Each number is 200 + 20 x the weight over its row's rms, rounded and kept within 0 to 999. Layers, rows and columns count from 0. The size before them is the row's rms in percent of the matrix's.

# layer 2 attention key, 192x96, rms 0.188, rows 172-191, columns 48-95
104,220,234,184,171,204,201,205,197,174,236,174,188,232,173,248,185,210,183,209,200,185,207,219,194,178,208,212,167,194,177,204,181,171,208,163,207,222,184,225,223,202,196,195,204,190,204,176,227
114,211,202,250,179,216,175,217,188,183,196,205,184,211,189,242,207,198,216,216,189,185,196,214,209,213,198,213,194,222,194,222,174,204,194,172,216,204,194,203,232,192,191,218,203,166,195,179,239
092,216,176,224,228,193,194,188,186,196,220,195,207,181,208,178,230,187,211,213,206,229,180,179,194,219,194,197,243,250,224,177,206,217,192,216,196,186,244,188,203,204,225,208,225,182,171,174,177
103,230,207,230,203,208,175,253,213,190,195,261,181,189,180,232,200,188,197,202,198,198,195,182,197,206,226,225,189,199,206,212,175,221,193,141,223,203,211,236,238,182,217,198,206,188,166,191,221
090,165,208,202,208,196,220,208,233,177,173,167,193,197,185,220,188,203,205,214,200,220,181,180,182,173,213,195,164,182,192,218,172,187,221,216,197,187,158,165,202,218,159,192,161,198,209,176,198
100,212,198,194,204,235,228,213,227,203,193,185,191,197,197,226,195,162,177,227,203,184,216,200,201,205,194,169,192,211,195,218,173,181,180,199,219,227,168,239,222,207,219,199,204,200,210,205,195
081,216,207,198,201,200,200,171,187,227,175,208,195,213,186,228,218,213,221,184,213,182,205,220,202,184,216,188,187,171,188,220,221,203,171,175,194,177,185,200,195,216,234,178,173,192,194,171,200
097,195,205,172,201,193,237,189,247,235,198,213,236,178,232,207,231,222,203,179,237,185,179,181,190,179,198,218,222,207,202,167,216,222,161,192,224,154,181,183,192,205,182,210,190,182,203,202,195
093,197,262,187,187,175,223,201,185,190,200,193,210,206,183,191,168,197,214,193,216,221,202,195,208,201,206,175,191,177,172,197,210,160,186,190,171,223,206,217,208,172,170,187,184,201,219,202,186
111,180,198,206,226,198,178,200,196,179,220,175,241,184,210,186,207,252,204,203,156,200,204,234,208,202,139,202,201,196,217,200,217,201,221,223,171,201,199,174,150,204,233,197,189,223,192,233,194
100,199,231,196,225,195,215,179,220,197,159,199,202,195,202,216,196,224,179,149,207,198,192,197,228,191,177,180,147,220,199,207,204,190,190,180,221,157,204,157,196,227,176,204,227,187,210,204,192
107,180,177,188,215,248,173,187,198,193,167,216,187,258,200,260,192,175,217,208,226,194,212,178,232,196,211,212,204,219,220,222,185,237,226,198,190,218,220,232,223,172,179,194,206,213,173,183,194
109,182,203,208,211,159,217,204,223,195,223,191,219,212,221,187,193,179,174,202,183,211,219,231,158,187,221,212,187,238,218,224,196,203,205,171,184,198,140,218,193,227,213,186,205,211,202,186,220
085,214,185,188,230,186,219,178,200,178,196,204,221,189,189,203,216,249,152,178,178,196,195,229,194,185,166,219,198,170,187,187,216,215,167,160,194,198,166,220,187,215,182,209,224,197,251,202,233
105,196,221,219,192,170,193,209,189,183,184,182,184,239,189,226,192,184,211,190,199,208,172,229,221,179,231,172,161,188,195,191,212,187,216,165,216,243,158,250,237,218,197,229,180,197,192,169,214
086,166,213,200,190,204,184,242,243,229,194,203,199,212,209,213,204,181,211,187,209,202,242,168,195,193,233,226,193,170,143,215,197,224,196,213,198,161,204,213,209,216,202,176,196,198,200,204,193
110,185,219,250,168,188,192,201,204,231,211,209,193,194,216,218,243,173,201,190,225,184,180,170,216,194,213,209,218,203,181,147,217,217,223,195,242,172,188,190,217,195,191,204,211,237,197,206,197
099,188,231,178,190,214,219,216,204,185,191,199,193,191,202,227,175,197,189,191,214,209,235,183,169,192,222,237,177,208,181,212,199,147,176,208,201,250,178,217,209,191,169,196,182,192,192,178,191
114,252,211,200,185,214,150,220,192,178,197,206,178,206,207,216,216,165,249,209,174,208,212,209,190,171,191,212,199,212,188,188,189,218,184,208,232,208,179,210,204,166,203,193,221,182,191,183,235
103,217,201,207,189,228,242,220,198,205,204,211,180,188,188,192,165,173,214,221,188,163,220,232,190,167,210,177,170,180,196,198,192,225,144,193,190,167,163,220,225,182,226,205,178,191,219,222,210
# layer 2 attention query, 192x96, rms 0.194, rows 173-191, columns 48-95
084,181,235,276,209,188,178,198,203,211,203,228,219,241,233,216,244,211,205,210,192,226,210,214,189,214,181,207,185,203,186,226,178,216,168,184,176,193,236,199,198,178,197,189,194,190,223,212,191
108,195,185,195,234,173,208,183,190,223,200,202,207,197,238,183,241,205,219,187,184,237,184,189,178,214,211,201,208,213,209,195,213,232,197,227,209,171,247,181,186,241,230,208,203,207,189,212,187
091,200,203,194,175,191,168,212,220,197,209,224,206,198,170,223,193,212,174,213,229,210,206,215,224,206,210,208,182,197,183,209,215,226,184,149,196,180,240,214,217,194,201,215,198,204,164,201,227
104,180,216,174,218,214,183,227,231,198,181,214,193,205,197,201,219,214,178,199,191,210,207,221,207,182,217,243,165,158,180,206,181,190,235,201,177,221,179,185,215,195,186,193,185,178,226,195,193
097,187,191,184,163,184,204,224,202,214,214,198,173,184,171,216,173,193,194,208,195,184,236,176,243,199,194,171,203,200,192,178,180,213,199,224,223,189,170,233,220,203,183,213,222,196,223,235,224
096,177,202,209,174,197,173,174,153,200,184,168,199,183,175,217,235,191,217,227,194,208,213,193,190,209,204,171,201,190,178,208,218,210,176,214,193,185,186,223,209,205,192,159,182,218,212,185,210
091,176,181,176,176,211,244,192,231,229,232,212,197,205,207,202,213,219,191,197,208,165,193,212,171,186,185,212,200,216,199,213,184,230,172,195,203,178,175,198,176,207,187,212,187,195,195,215,214
105,232,209,163,187,176,215,206,170,179,181,223,213,219,191,200,212,205,190,200,222,227,233,199,181,196,252,195,193,194,194,196,192,162,185,192,225,226,213,218,241,186,184,178,197,173,204,193,217
106,193,203,223,267,234,181,195,174,184,201,217,218,191,240,216,228,245,195,208,183,213,213,249,233,189,164,196,199,189,191,203,210,193,224,187,187,201,214,175,161,187,220,185,199,215,182,217,193
088,197,222,165,227,195,216,167,209,168,158,218,217,211,208,181,187,210,177,157,186,204,200,185,237,173,173,173,178,208,204,212,193,175,206,198,214,174,212,189,196,224,164,185,223,188,235,195,182
123,196,230,184,190,235,178,209,231,173,186,203,180,220,195,246,231,184,212,211,217,234,220,170,215,203,237,221,198,216,199,224,189,233,214,215,219,209,207,222,201,194,203,171,224,218,194,154,177
081,182,193,201,213,189,218,208,196,202,185,207,210,195,212,186,208,173,173,228,209,240,208,199,183,202,242,182,220,221,194,192,213,183,173,182,209,219,177,222,205,198,199,183,210,188,202,222,195
090,226,182,191,199,191,219,174,199,159,228,227,211,173,194,175,222,237,210,185,168,179,221,234,189,214,175,206,200,210,182,167,206,194,185,153,190,218,177,218,177,215,174,207,220,205,214,234,196
099,210,235,196,179,154,168,225,173,174,197,173,194,213,195,180,209,202,222,198,200,234,217,207,201,208,232,208,182,186,180,224,187,182,188,198,231,233,168,247,213,221,181,216,181,183,217,187,195
099,164,188,222,161,216,201,203,211,226,210,169,198,205,189,245,208,201,190,221,227,178,225,180,214,189,216,204,195,200,166,195,177,214,180,193,191,205,186,211,193,206,185,166,173,190,205,196,239
085,186,222,223,165,186,217,226,198,199,258,193,185,185,208,219,189,184,208,217,232,189,217,195,257,191,215,180,212,227,184,171,188,198,206,188,233,201,194,199,184,224,199,214,195,231,213,202,217
088,170,207,182,185,198,205,227,213,195,168,241,205,228,218,192,212,183,177,192,210,245,251,202,183,205,198,214,203,225,207,201,213,183,185,168,205,227,208,211,196,183,187,202,214,192,207,193,224
099,230,194,197,164,216,162,204,203,194,224,193,209,180,222,231,205,164,237,210,154,207,174,205,177,175,183,179,214,210,184,209,211,217,171,233,216,203,187,198,190,172,206,195,206,206,185,188,229
106,216,181,204,190,216,199,206,187,213,227,196,205,167,179,220,138,189,207,241,202,155,214,221,191,173,206,179,179,208,179,173,235,209,171,211,168,197,162,256,237,186,175,194,176,202,173,236,196
# layer 2 attention value, 192x96, rms 0.17, rows 160-191, columns 48-95
083,213,186,246,192,193,177,208,173,205,206,224,176,210,224,232,189,185,205,187,212,179,163,226,201,233,171,184,224,227,193,221,184,221,186,202,195,172,224,239,202,178,179,192,200,215,209,188,196
088,220,193,206,176,203,220,186,238,197,191,226,204,161,191,218,238,177,189,222,207,212,198,133,222,214,182,214,207,222,195,183,200,162,223,210,200,212,191,183,212,178,209,201,217,199,202,193,201
089,202,196,225,216,185,212,206,168,208,183,201,175,212,230,187,159,205,200,212,198,200,195,260,188,208,198,181,219,205,197,228,192,199,157,204,203,198,208,211,185,154,199,219,191,197,207,183,207
107,203,229,147,211,195,196,184,138,208,206,172,186,213,202,232,156,212,241,222,191,172,234,174,201,204,213,193,228,196,206,185,201,224,185,205,172,147,223,247,228,177,196,168,195,195,185,222,199
105,184,173,190,181,161,190,190,200,184,174,234,199,189,211,216,185,206,197,196,200,205,193,153,258,222,199,196,204,191,236,213,204,226,204,216,206,203,201,196,199,195,209,215,232,202,215,189,238
100,234,188,177,180,222,205,200,196,174,173,200,173,207,199,211,224,158,202,177,172,210,216,164,162,151,203,216,223,212,179,233,203,234,186,198,221,198,220,229,177,219,207,214,239,206,174,193,236
090,169,174,185,205,210,198,175,200,214,207,183,201,225,206,171,194,196,208,205,218,200,159,175,222,206,176,231,185,230,230,196,193,209,165,203,171,218,193,190,207,222,198,230,190,196,199,215,201
095,140,199,214,213,181,193,234,198,189,211,174,195,206,198,218,173,182,204,195,194,203,209,218,165,172,213,199,206,172,245,206,188,187,171,206,208,223,199,227,166,189,179,178,186,180,167,193,201
104,235,164,171,212,203,209,177,173,215,223,228,204,165,213,189,172,183,230,205,196,172,219,183,227,202,187,171,198,268,192,211,206,235,181,213,162,190,208,201,213,205,188,199,209,194,209,213,192
104,198,204,187,165,196,175,199,182,195,206,209,218,221,204,214,211,225,213,233,192,202,181,177,252,189,212,184,198,185,159,152,200,189,209,194,204,200,166,184,234,181,226,220,212,191,217,190,211
114,223,222,241,197,209,172,220,161,190,191,147,187,196,183,206,211,189,177,149,209,195,201,191,188,144,202,186,191,183,223,218,195,160,185,200,198,151,218,178,187,194,230,203,202,216,193,222,190
081,227,199,191,188,218,237,185,202,209,183,214,182,219,200,186,212,199,223,203,213,209,220,198,142,198,209,173,187,189,193,217,198,219,211,182,168,193,202,197,160,204,226,186,213,195,229,195,213
099,241,192,166,202,228,214,212,215,191,186,185,217,171,183,193,211,190,205,185,175,211,235,161,164,192,230,177,197,220,215,219,195,194,208,201,196,228,193,194,202,204,186,231,214,163,189,196,214
096,187,220,196,197,186,210,178,199,170,184,183,203,177,212,200,219,216,206,217,196,196,198,186,206,210,208,212,187,214,214,245,200,209,221,219,159,235,213,206,218,179,215,223,203,188,208,195,228
096,199,209,220,184,208,200,181,219,200,205,243,189,235,223,200,269,186,222,185,185,221,204,214,182,169,238,204,199,178,189,186,220,193,234,184,235,193,212,192,216,190,229,198,221,199,208,193,209
100,191,187,233,184,207,215,206,206,215,180,174,180,203,170,200,214,216,167,199,187,202,199,194,220,218,193,194,203,197,203,165,204,166,215,190,246,184,189,201,165,216,173,222,224,234,232,193,204
100,207,238,177,210,211,198,222,168,213,189,186,148,205,216,198,221,203,222,202,194,196,197,211,201,154,222,178,200,213,194,216,200,180,172,185,221,210,225,199,204,174,220,209,222,190,170,205,201
094,198,179,186,174,193,215,181,194,209,205,199,186,205,180,178,211,245,183,211,192,215,155,198,193,233,174,197,201,193,185,152,179,184,222,220,170,200,208,204,214,233,188,191,223,207,226,179,211
106,220,202,199,212,213,202,206,174,205,198,187,202,186,172,198,209,201,233,232,185,214,253,202,196,178,211,189,174,168,213,205,202,164,206,202,189,220,177,204,196,216,231,173,198,154,184,228,193
092,228,194,199,143,199,242,236,186,209,218,218,215,187,228,234,216,180,237,201,195,206,231,181,169,169,186,219,186,192,161,189,202,228,160,214,205,199,211,196,216,173,235,212,238,186,199,200,203
093,233,227,178,213,207,184,187,212,195,203,228,187,200,206,181,187,188,209,222,211,195,173,156,198,184,205,167,179,239,129,220,204,237,231,197,196,208,211,206,198,220,201,213,205,168,209,201,175
122,185,201,206,202,225,222,209,204,207,202,166,228,198,180,201,243,231,188,229,186,206,205,200,172,166,202,191,196,164,201,159,223,202,233,197,198,201,184,174,185,221,216,196,216,184,205,209,210
104,214,211,212,197,217,193,196,218,213,228,178,179,217,192,207,224,219,184,196,212,193,147,210,219,176,182,207,202,221,214,199,183,174,227,193,216,197,212,191,216,202,159,262,203,220,223,183,207
097,196,187,191,206,197,196,188,238,192,191,231,235,201,203,191,187,212,186,182,208,201,109,213,189,243,183,229,217,233,206,188,187,212,204,207,226,213,209,191,211,202,179,233,203,209,213,183,221
103,189,237,235,204,237,186,184,192,145,226,223,181,204,197,208,220,204,201,199,212,172,196,212,185,210,200,160,203,209,226,203,184,207,190,195,229,170,222,165,196,230,195,220,211,213,225,205,194
107,224,228,190,202,220,186,180,181,201,198,151,209,194,182,215,180,195,182,181,190,185,236,191,191,208,251,174,193,214,217,218,218,187,210,187,173,160,220,203,201,240,195,176,227,203,161,207,189
104,206,226,211,207,196,205,211,216,183,205,161,203,186,196,192,220,213,193,193,218,201,237,223,198,205,240,186,176,218,237,190,167,142,188,192,153,204,211,196,207,224,198,181,158,192,135,198,188
107,243,210,172,182,209,171,219,226,228,193,189,179,205,206,191,202,188,178,171,207,182,205,204,228,187,194,189,210,190,227,243,178,221,171,195,212,197,212,219,184,166,173,187,197,194,190,195,203
094,202,205,231,202,212,181,183,198,194,214,230,181,240,185,219,195,191,183,225,219,214,208,203,203,194,208,165,217,228,208,172,185,207,204,188,180,189,204,227,192,236,192,204,164,203,229,204,170
091,226,194,218,192,238,212,210,200,202,224,202,176,159,216,206,216,169,198,219,193,191,219,210,226,197,199,195,198,221,183,179,231,178,190,189,193,202,225,184,186,204,228,189,196,192,215,208,189
101,174,201,234,207,180,203,230,200,194,219,248,178,230,206,211,215,185,211,211,176,201,161,213,144,177,194,211,197,206,191,195,197,233,215,197,210,225,186,221,209,184,214,227,219,207,209,185,191
082,198,163,214,166,231,192,188,245,215,237,214,219,191,200,198,217,192,196,222,198,203,233,183,237,190,163,183,154,183,198,204,193,172,173,210,199,223,215,206,189,193,178,179,195,216,181,207,167
# layer 2 attention output (transposed), 192x96, rms 0.175, rows 160-191, columns 48-95
086,176,206,215,205,191,209,230,190,213,204,188,198,225,189,216,172,193,200,189,189,202,171,221,230,186,195,207,258,219,209,211,195,249,173,246,212,216,211,209,191,174,198,228,169,236,226,183,205
086,224,228,200,237,217,211,181,196,167,197,204,240,212,170,210,206,213,183,224,143,200,220,178,185,234,190,194,201,169,203,193,185,190,213,191,209,206,203,180,215,220,215,153,210,206,190,192,205
081,185,207,203,200,193,179,206,180,217,217,212,180,192,200,220,171,221,195,183,214,202,179,211,191,190,195,197,224,213,222,225,167,181,176,205,206,252,211,231,206,180,178,163,187,195,178,174,197
102,182,241,193,212,197,191,230,216,239,219,229,200,202,235,201,181,165,214,211,194,206,224,210,209,220,215,220,205,193,179,229,188,191,179,197,199,234,204,182,202,173,238,207,178,188,196,204,172
094,184,164,208,204,242,177,139,190,193,231,197,199,210,184,202,180,193,198,161,214,202,194,174,185,172,194,213,223,188,244,220,217,192,239,192,199,210,195,249,163,182,214,196,206,169,213,164,219
109,185,185,164,202,233,230,192,205,230,203,176,186,184,185,199,173,189,191,202,247,225,184,221,212,179,224,195,213,216,215,233,204,209,216,206,183,159,213,186,194,167,254,188,182,177,170,202,191
092,194,198,223,192,218,177,195,209,212,189,198,230,181,200,202,195,203,208,183,214,197,204,183,176,233,207,186,189,195,197,159,228,186,250,241,239,204,164,213,188,185,220,206,217,204,219,211,213
099,203,202,167,210,217,196,190,184,201,226,222,188,208,187,195,189,245,220,196,210,183,197,244,190,187,190,204,208,201,202,222,190,175,153,200,234,220,174,221,236,205,196,223,223,198,190,227,201
072,185,160,190,183,227,180,199,196,177,252,232,187,160,231,180,176,181,196,204,223,200,206,188,215,196,169,170,235,243,214,169,236,198,205,224,172,205,194,195,191,179,214,194,202,194,190,201,201
065,172,220,192,202,183,221,154,224,208,186,217,196,229,218,191,207,191,184,202,194,197,196,194,209,214,208,231,213,173,184,239,220,188,188,155,201,180,189,229,215,189,245,209,220,209,228,197,186
114,193,219,211,217,202,189,207,138,193,199,169,192,179,192,232,209,191,189,188,219,197,187,215,184,182,192,181,190,186,195,201,187,210,203,185,207,148,207,180,191,183,180,220,187,200,217,220,186
100,243,193,207,237,195,196,191,163,182,176,195,202,212,228,183,202,223,151,204,174,218,201,193,173,235,209,195,160,201,191,174,225,193,206,163,214,196,187,207,204,216,191,191,218,206,220,183,201
096,239,189,188,210,209,238,213,193,211,188,187,202,153,158,203,201,213,195,182,203,194,211,175,178,226,184,195,193,176,247,245,196,229,218,205,198,191,149,195,189,209,196,228,219,157,222,197,173
100,197,194,206,223,201,195,172,220,210,208,237,179,199,223,221,170,161,252,179,200,227,196,187,200,174,194,172,221,208,213,186,192,211,211,209,197,224,235,243,198,224,179,217,186,218,249,168,164
090,213,188,250,170,233,186,217,183,196,199,178,194,171,189,170,218,207,217,180,166,203,220,178,211,191,216,216,225,186,197,219,206,197,236,191,195,176,216,186,173,182,234,164,202,205,165,205,201
100,206,168,189,197,186,242,181,199,161,156,148,199,210,184,159,211,187,166,223,203,217,231,198,225,231,238,204,158,190,197,187,199,199,196,194,211,199,187,180,198,243,216,197,220,234,190,216,229
101,220,218,190,241,224,172,202,179,178,190,215,192,204,223,179,218,207,196,196,182,198,218,223,217,207,196,213,197,179,202,221,220,161,188,186,217,214,204,208,159,201,197,217,174,229,199,184,201
101,190,162,180,202,212,195,171,244,192,203,187,180,186,183,212,221,220,193,214,162,209,201,199,235,190,175,193,157,214,218,169,179,220,208,219,188,197,235,192,234,212,193,187,184,179,227,189,184
106,194,203,179,213,198,202,211,205,212,197,208,204,158,197,226,204,192,207,237,196,211,235,197,198,186,201,197,138,157,182,203,223,192,203,238,199,195,166,181,214,206,201,215,174,209,178,223,169
107,173,193,201,194,230,190,190,192,198,176,195,147,194,175,199,184,216,155,191,225,211,205,173,205,200,239,211,228,203,246,238,226,175,200,205,191,200,190,196,208,210,208,191,138,189,180,206,207
107,193,197,187,213,187,198,271,212,214,211,221,226,227,219,186,208,197,202,188,225,178,196,166,226,167,233,198,205,204,206,188,208,231,216,206,217,204,227,228,210,194,214,205,179,191,192,202,194
103,211,212,179,194,216,224,206,202,188,168,214,203,194,201,230,223,234,225,171,190,215,211,208,206,186,244,210,115,194,171,220,204,197,202,190,197,185,199,215,205,202,200,241,197,184,206,215,212
116,181,179,198,198,186,182,193,221,173,213,194,196,201,217,199,181,217,197,178,225,223,168,188,219,195,199,235,246,188,187,196,188,216,229,219,220,178,220,193,189,222,202,229,198,186,229,191,197
106,206,177,214,172,222,195,188,212,180,220,201,204,213,213,183,187,205,223,196,213,232,149,206,226,205,184,209,241,203,213,193,193,279,209,210,198,199,217,182,206,178,194,221,230,192,209,160,215
103,170,201,203,191,199,164,201,177,189,213,196,180,181,219,169,183,171,214,201,244,221,209,215,179,197,190,194,214,225,201,208,203,215,175,185,193,209,174,155,215,173,195,241,198,203,198,209,229
107,215,205,209,213,184,202,206,224,221,227,202,201,205,202,198,223,185,189,180,224,187,221,220,215,185,224,189,185,230,173,191,223,161,219,199,187,180,214,161,177,179,199,199,226,229,178,226,167
111,258,245,208,196,227,186,222,172,201,209,190,193,197,199,196,192,184,185,195,177,209,224,160,178,220,197,180,188,188,229,191,200,188,216,184,195,200,205,181,197,223,206,220,207,210,207,210,177
104,213,193,191,220,187,201,193,197,194,164,177,184,151,180,195,178,201,190,188,243,186,175,208,190,231,244,209,194,216,215,235,186,228,192,192,186,193,193,218,219,199,200,211,209,206,194,191,187
103,175,232,219,180,224,194,231,180,186,178,220,211,222,193,194,215,224,200,212,208,200,205,180,175,165,199,198,207,188,211,213,198,190,184,245,239,216,232,213,234,185,170,223,188,236,192,219,190
096,185,186,178,184,202,163,194,173,197,210,213,211,177,200,187,210,187,154,211,215,231,235,189,172,194,179,173,199,183,226,166,216,197,226,187,213,166,184,196,207,189,222,195,157,187,183,225,228
108,174,201,187,187,207,187,187,184,196,216,202,194,171,198,188,173,238,192,188,184,192,210,199,193,171,195,211,207,180,221,218,227,172,215,186,207,182,203,178,237,193,200,174,161,182,193,194,207
086,197,223,219,171,193,193,187,211,156,221,227,234,211,191,199,208,223,203,235,189,216,252,214,160,227,199,167,186,197,220,180,170,221,182,183,180,222,187,182,220,213,210,200,217,203,196,226,196
# layer 2 MLP gate, 256x96, rms 0.181, rows 0-13, columns 48-95
099,199,207,199,215,180,158,185,196,216,226,190,200,223,250,211,195,222,215,191,177,202,205,177,172,205,191,225,209,186,232,187,222,211,174,175,182,214,225,192,221,208,215,226,188,201,160,184,201
103,190,202,212,235,178,206,214,184,202,217,215,206,207,194,209,196,224,200,196,205,205,214,218,169,196,182,195,193,188,192,235,222,201,136,164,221,195,262,206,192,206,173,179,182,196,192,195,202
096,186,221,162,213,142,168,200,167,220,192,208,188,198,227,201,186,196,174,183,212,204,191,194,194,175,181,208,184,211,213,224,222,178,190,210,204,229,213,172,209,178,191,206,157,223,176,208,177
094,174,210,176,187,188,178,188,196,189,196,193,196,205,187,195,163,202,225,191,216,210,199,225,199,161,207,174,221,197,206,162,232,242,203,182,220,198,187,199,210,232,200,219,196,201,199,186,170
097,154,195,166,193,190,200,197,221,233,187,176,214,223,214,223,193,196,230,194,192,209,209,225,211,194,186,231,205,161,195,211,198,212,177,187,203,235,224,200,196,169,203,201,168,197,168,156,179
085,194,191,211,207,200,212,202,209,191,198,222,179,194,206,214,190,241,218,186,228,177,219,193,199,223,201,192,200,201,199,190,219,166,172,211,190,170,177,167,186,224,196,175,236,209,167,227,233
088,170,247,185,194,187,211,160,205,174,209,198,192,218,221,195,230,180,200,185,187,199,189,231,194,201,212,207,155,221,193,237,203,219,212,237,196,169,206,209,164,215,219,194,191,218,214,191,203
098,211,206,196,198,186,193,162,188,210,209,215,187,225,244,183,177,225,213,226,190,186,236,171,207,228,213,194,194,177,197,191,208,206,198,223,210,229,183,160,203,178,234,188,193,224,214,159,177
102,224,195,207,196,196,227,180,195,216,195,198,209,194,208,187,210,198,194,196,206,227,201,216,225,211,223,207,193,175,221,176,192,203,203,193,151,197,215,192,179,215,187,165,215,255,210,202,230
092,175,186,180,167,229,215,182,193,202,177,180,224,235,210,231,197,164,190,198,151,202,203,194,203,206,224,198,172,187,211,225,179,191,196,175,211,197,165,194,212,236,215,187,171,198,206,181,222
096,228,223,205,188,185,210,167,159,189,226,198,226,162,201,184,226,206,198,182,223,181,225,215,211,196,208,185,218,225,172,211,214,187,205,235,206,139,226,210,205,197,196,210,211,253,222,205,217
109,208,204,215,210,159,180,193,176,208,204,228,210,212,202,191,225,193,177,195,210,188,206,185,220,180,188,170,200,195,198,196,203,196,218,245,195,218,211,226,180,200,161,233,196,218,188,182,183
095,186,204,199,214,216,210,199,199,189,195,186,198,210,170,184,158,227,214,171,177,215,233,176,203,203,213,211,196,223,215,195,193,175,175,210,213,211,232,241,191,188,204,228,182,197,225,201,206
102,180,211,193,186,173,164,200,202,190,184,200,153,211,253,186,208,198,183,195,197,213,222,235,234,195,200,198,228,212,215,208,216,203,201,215,226,162,239,235,192,192,194,201,177,213,231,208,224
# layer 2 MLP up, 256x96, rms 0.173, rows 0-13, columns 48-95
098,164,211,193,217,193,185,200,173,181,192,171,174,190,176,202,179,161,189,175,198,175,233,225,233,192,183,219,203,205,210,175,236,234,181,178,225,199,226,227,192,203,192,235,161,210,215,194,160
102,196,206,206,172,170,220,197,175,240,204,181,177,239,226,211,217,203,211,216,193,207,189,179,189,170,224,215,212,214,202,171,211,201,200,217,228,169,175,229,195,195,154,188,213,216,230,224,215
097,217,211,204,211,195,217,215,207,152,211,216,170,201,198,186,200,151,199,179,183,173,202,160,183,220,181,235,192,178,210,204,210,203,202,174,207,214,204,190,190,211,215,166,200,234,220,219,212
104,195,200,215,204,206,188,209,208,226,193,191,208,192,208,188,237,202,217,194,207,217,231,194,224,223,213,234,190,245,164,209,160,213,198,194,213,214,187,188,179,231,236,158,187,198,216,199,223
099,188,204,209,191,207,204,190,155,179,171,206,188,209,198,184,192,244,203,205,169,209,194,218,210,214,191,205,204,228,207,161,223,212,173,198,218,204,244,198,231,172,165,199,213,215,212,189,178
089,182,226,208,195,205,229,194,204,188,204,192,210,221,212,209,197,210,152,197,195,178,187,195,160,216,217,220,191,213,233,208,224,211,202,232,218,224,240,200,216,231,196,215,234,206,193,183,180
104,217,175,202,203,189,187,182,213,210,206,199,203,190,205,205,189,200,238,172,177,204,220,178,199,210,209,195,229,155,213,184,210,191,205,219,195,184,208,176,202,203,219,210,189,219,194,230,170
096,204,194,179,213,227,191,235,252,206,256,191,175,198,180,205,213,166,174,173,214,222,201,243,218,180,205,192,187,197,187,196,236,220,186,207,197,222,178,203,214,185,212,225,213,220,183,211,190
103,203,243,235,198,226,179,204,190,225,194,186,222,239,194,166,209,200,205,205,257,201,205,197,204,209,209,207,194,167,184,228,213,193,212,211,207,223,209,201,208,225,259,184,230,197,220,193,205
095,191,219,184,223,232,221,231,177,192,189,178,187,185,223,223,191,191,214,199,186,208,192,204,252,180,173,223,179,188,198,211,176,209,178,189,220,207,217,235,197,246,146,191,200,183,201,199,191
097,219,184,205,212,237,206,233,210,209,187,194,206,243,190,209,195,185,219,225,206,175,222,170,194,213,219,175,202,198,171,183,187,201,199,216,213,207,195,200,225,201,206,201,223,200,178,228,243
103,168,184,239,179,211,199,216,180,200,195,213,220,207,201,219,192,238,212,204,201,212,202,191,176,226,207,192,192,239,209,204,186,201,181,174,235,224,195,199,191,199,178,162,188,189,197,235,196
102,215,203,201,187,185,197,196,224,168,204,216,206,216,206,196,205,188,206,215,188,204,181,185,177,210,201,201,217,210,209,242,199,178,220,150,220,203,207,185,171,141,205,195,169,219,226,240,258
109,185,180,234,204,176,215,215,190,181,175,217,193,188,227,211,243,211,198,201,214,188,199,202,200,172,215,172,178,195,162,203,190,229,185,191,208,200,193,175,231,193,182,216,224,221,175,219,189
# layer 2 MLP down (transposed), 256x96, rms 0.168, rows 0-13, columns 48-95
104,204,144,231,225,210,188,208,181,231,189,216,204,201,205,201,180,227,181,183,196,217,188,179,198,213,153,201,266,213,208,231,227,191,221,213,218,200,205,195,180,199,189,177,194,207,183,184,216
104,212,253,167,163,163,189,175,201,209,226,190,197,165,201,227,226,207,225,234,163,207,190,165,180,173,214,254,177,198,177,152,181,202,188,234,208,207,187,163,176,196,199,208,195,178,198,216,205
094,205,211,206,198,192,177,202,155,194,176,221,187,218,198,191,176,184,192,186,202,204,224,241,209,181,209,218,248,191,191,217,171,226,232,202,218,159,183,172,193,198,216,213,189,185,179,208,189
101,186,180,162,171,193,223,187,195,178,213,221,213,198,172,199,199,219,202,178,187,202,198,217,182,198,207,168,201,184,219,203,251,188,191,186,210,201,227,232,197,257,190,213,218,234,172,206,179
101,192,222,159,220,225,185,190,217,154,183,173,210,207,193,223,229,232,202,215,212,223,200,207,189,205,229,212,256,204,228,203,211,218,172,223,203,192,192,195,177,183,207,213,221,164,179,174,229
089,175,214,197,198,224,185,206,172,183,179,205,196,203,200,216,186,214,173,208,172,257,215,221,220,173,203,212,206,210,207,174,201,207,215,176,207,206,217,212,215,196,216,207,181,187,243,188,186
100,147,204,196,211,187,207,167,209,170,209,225,201,200,211,165,206,191,209,168,180,169,180,226,203,207,192,231,187,209,196,241,189,210,210,220,205,191,206,199,199,210,204,198,215,207,192,173,180
098,194,198,169,211,192,206,253,203,169,207,196,198,214,188,202,232,192,208,232,174,257,176,205,223,201,220,199,203,163,210,210,217,190,219,220,174,183,197,191,175,207,214,216,212,223,197,235,219
102,215,191,190,163,205,219,197,189,192,181,192,218,190,209,211,201,176,169,234,221,210,239,166,191,173,177,188,212,224,187,189,208,217,204,219,210,204,201,208,227,192,232,181,234,213,209,223,191
097,194,192,199,215,186,193,181,220,215,197,191,173,197,212,199,187,194,252,232,246,213,221,216,198,224,210,221,194,173,166,218,184,180,162,137,179,193,223,187,168,242,186,220,195,175,211,203,210
096,197,205,179,205,219,171,209,242,210,199,233,178,220,187,233,191,205,199,234,231,216,233,201,185,167,197,200,203,200,174,198,215,184,171,196,177,202,212,176,223,218,181,186,209,221,207,214,202
103,223,188,216,177,230,250,205,212,203,184,172,181,200,251,190,188,204,167,198,191,216,175,170,226,209,203,220,200,211,169,194,185,172,232,234,218,213,224,202,213,178,216,209,217,165,232,211,189
104,222,219,190,190,226,168,219,217,217,178,205,182,205,212,187,195,177,196,193,208,222,206,203,181,193,183,177,241,223,229,227,201,231,170,193,198,183,221,254,228,198,211,173,177,220,178,160,203
107,230,226,189,207,196,182,186,231,242,203,205,191,239,207,212,200,143,200,214,207,204,194,188,206,170,186,232,181,201,211,205,208,212,211,222,191,174,223,212,178,195,214,213,235,169,184,168,161